config = dict(
    hidden_size=128,
    vocab_size=16384,
    rope_theta=10000.0,
    rope_fraction=1.0,
    init_std_o=0.0,
    learning_rate=0.0101,
    final_lr_fraction=0.05,
    train_tokens=439200000,
    max_steps=3213,
)
Each number is 500 + 25 x the weight over its row's rms, rounded and kept within 0 to 999. Layers, rows and columns count from 0. Numbers have three digits each. The size before them is the row's rms in percent of the matrix's.

# layer 4 MLP down (transposed), 320x128, rms 0.375, rows 141-148, columns 0-127
093:470491486477516533479477491514512491483527518482457493489493535490465535515500488505509521446482495501491545543505539462515482517461499476505482499452521525497455478528459507539538528511499536479489482453559501472513497502483523509533476542554511468494473493477513475487528558488462484521509457497527483525565489493497515533488491481504465506512502490510502489527480507528509472526484
107:473451498503514526514558527493531471553526521442496518508487517503511516513516508490474484510518493520544485521457470474499490513511539530505485509515498525537474462475481486478499501508499523466485524475480529496485474544490491529494516495467471495451526520512462526494478481524489499514468503500520521487475500513511506553486551460517500510497499508487495470496522538419568497490473
097:475489537521508526520496433506542485479504503536482511478500535495554517506494494464507502512503552445492490558491537507558511505526477508505505507509487481507488512563533482455484556515491512504489504503504520511531457523491486525541543484482485491515498504433521517504486507467489502496467474511490526528504458510484526512491502460516481475530535490499514480522461485523461506496478
103:487501467468545518489476506517491493466498463475530532489482517487497477462480535509522458470475463492496478518467470518508533491487534483459496509536506525546452541484501487458532482550479493516552516498489510501499510512497497509478487469511539553517501472489483525479512502532518466496504533488512499530495511492461501552498540461506483497498506519485494428513518451490515479465532
091:470552492498550506505503514449491478527552514525507506502505511523472519487492541527476506535503491496482505520509516496518496492546490492499471447463500509519522495512509500444490526488486526509533472505499471481464484488494554452471503491460479523539478540493516468527517499462501504528511528499539481505500510540486530500509563540475496494534470540502518443475489529522470496481483
091:558519471474484530470478487498523502510477502493477463511529510532481534458522516486535467494505460532506505475479475436483518524500530547513496492509523511480500475516456440489449516446522512489497479501473523495515486464533451527514517502548503467496492454481495513510450461502464463463501509508517528490501516490501486498467477475484475505460515516480504506475459507485491498504479
091:480525501454480449496513533461512492529465520497508480549487513504523547514477468511482492522506469522474493521499464527483478493491479503498486482486458528499448500536573489530509545481484492478475510549483549488516491527490518473500475534505526503483483498488514507507429478490504492508478532516507523553514496525528493460504471478528516518478528508487548505493527550514508470508498
109:513518547524530536499506487544526477501471509490489510509527537510489460484493460536544478519490502552494506508510504506468448524483460517526514503468524533478475523501486464530512476526497530507500495531483520436551501539476569470484524493511485475494506496517453501456513520501487513493544454493457506468508517533520494504493458492544498493499485510477519495473494466487487486507489
# layer 4 MLP gate, 320x128, rms 0.423, rows 142-148, columns 0-127
111:527459539538478537504523489543494489479491522519501527467484487509521510477473452493469493544530493504518497525501560480545509523539495525515512568531482480484481530502456458500518489509546507497492462471498514520546473527470491500494486519493469497496559479533490491528530522507500501519464545486468524499510549519527497520481498506548497510514498499515467523504476491501524487539515
099:531508520470500535522508537472510550529493483492521480472541526434496510493491533516511495442445523515542497524501487495491503501485529504523501519514531547464474489474485523565487518500539533455512499484503486521512507505468505500501524493520464539499483510518447502509530472513484505470502514485491518543513538492504491520494479551528520537513518549498497498517530540503480506490549
087:479522507510485479486553515521451529445535495506467485477472501504516475465525465480515506478476540509507555473490525493547521535464492527523490530513498479507503487522520493475483476485466492501496480501459492524490513508475511478504445508509439511500504544523481468481466513491529517511506488478549515541546516480515523523474521455455544532525491518482467490494520492497491531516478
098:530492497469561488506515522484505489458487508501500536462501508517542493453526532507559507501515494509501495487517524468466496497499507419545501530515494486465497547509515497477524514484509513520513518476493498515460552483536501499548504540479506537493488484481494500510480500482498504518476499509556520493526494512475535526444528490501432458517491471511530474492470507505526487532486
093:497484516535438549504482516466495495467506571473522465498504485443493515465532498507491497523492495489468473489502522455523508492516510519484482482479560488498504544492479475501511468517480491475512503454472519504507463474496506478526524502510500506502525464533501517465442489486487520428481475458518493514476515511500495482496459493533484486491526515497539486519474535528480527480461
126:461511485476497482543502523454533467496512520528474487500506488491516499547469490505479548492488487495490468536470501474476525534503541531444483446526515495427474491515497470564496490489541483467517503482501504496497503472472479502519512543498569510470508496478459492448493493478513476475480481505510513541499492473517512479474511522499494477515474469499510483498489461521532534511487
109:493514503488528526499506499536579489450493502506507489511523504521535534517430516462500533493469520509509528523502534508510451504504487478491508483519515481474506552529457521490490480517517528488463466523486496485505509470508507457545504494517570493575525480516490506500487515526562499495488489516453480486474471515543489487504499476485469478481511502521507513492490532490484520475496
# layer 4 MLP up, 320x128, rms 0.406, rows 142-148, columns 0-127
106:515505520528483501527476528510494528546486464472492502489480545486515522504461529491453480477537553529528479485519518491497468544491482477464534498499452494430490449493495528490509516510493531490507512492501468478518491505493461478529506527500524522503530514501530469525497506489506520507562472509479578497518483541483517493443526503514492520530488524470524507535525495518497499519487
096:479491473475499526466493487515497472458483471531474461485540489508501449510540473504520472512505482465526529512497511501545516548486492485506534508495499501506501504529524459433516473488531491509500511504486507501493461469525470520501498507518484476485519506489529480472484494527467478525486507533503513475525495511500503503512512495436518469500512516538487457590562545461485494490474
098:506519522515468516444499526516486473510494511480534493468486479465533536468540513475468472466524514504478498504474470517504542489470522517533487487514524514511475488493513475479438478536498484485486523504513523527515485525507492491486473462508506502536489488472515481488533443461489512495497449493510522555482528481476475539515508512543528469550522472477500517544476493455525539529496
098:481522525521508487490481517531522550458449530507533537485518488495496509478532464504517481464502486492459491505531509480519485503459548481543518537532487456494477519490509514483474449469545505510506497475476512499435519494485475526505479500423505485488499475546481495486460470467522529508521490517505535525528507490515521459540479485514512508515497506484488546467520518507499490516477
099:486503542522502478481502494494506490474522482523500498544505506542514515456461527493478494465496477530558507497487508460526511515494488494539551496501470489462483502458461522494523491473478479504528516492480468447452516491490483497523496496515536470494545520501495522521511491564516499510474498502483460488480505514489490492485491451524516505558462518443533466467500530452506477492462
117:522462536517505512522486442484501501481501510544526502546506504487529506454500546521513480538508511521531502451492472491501517501493482538502509468487497475507522496528470462473495475469490527508482454481528523543542472481483462487543502500492488510501557499541508473486497503487529510496450489540474473503519518500451490517539491490502464482462494454547519495532531468510466483483492
116:501508528503524497488529505533521535516507453499501519536501552526512556462488528509483510471498503510509485517472520492506460474462521498514493521481502484437501515491492546527509503511501494525519560521526465484504524477482515498535511459513500502492502471480496554477478504554520524503556503482516513462496536513530543492534496415467501501484518523501503489492513549485483498512481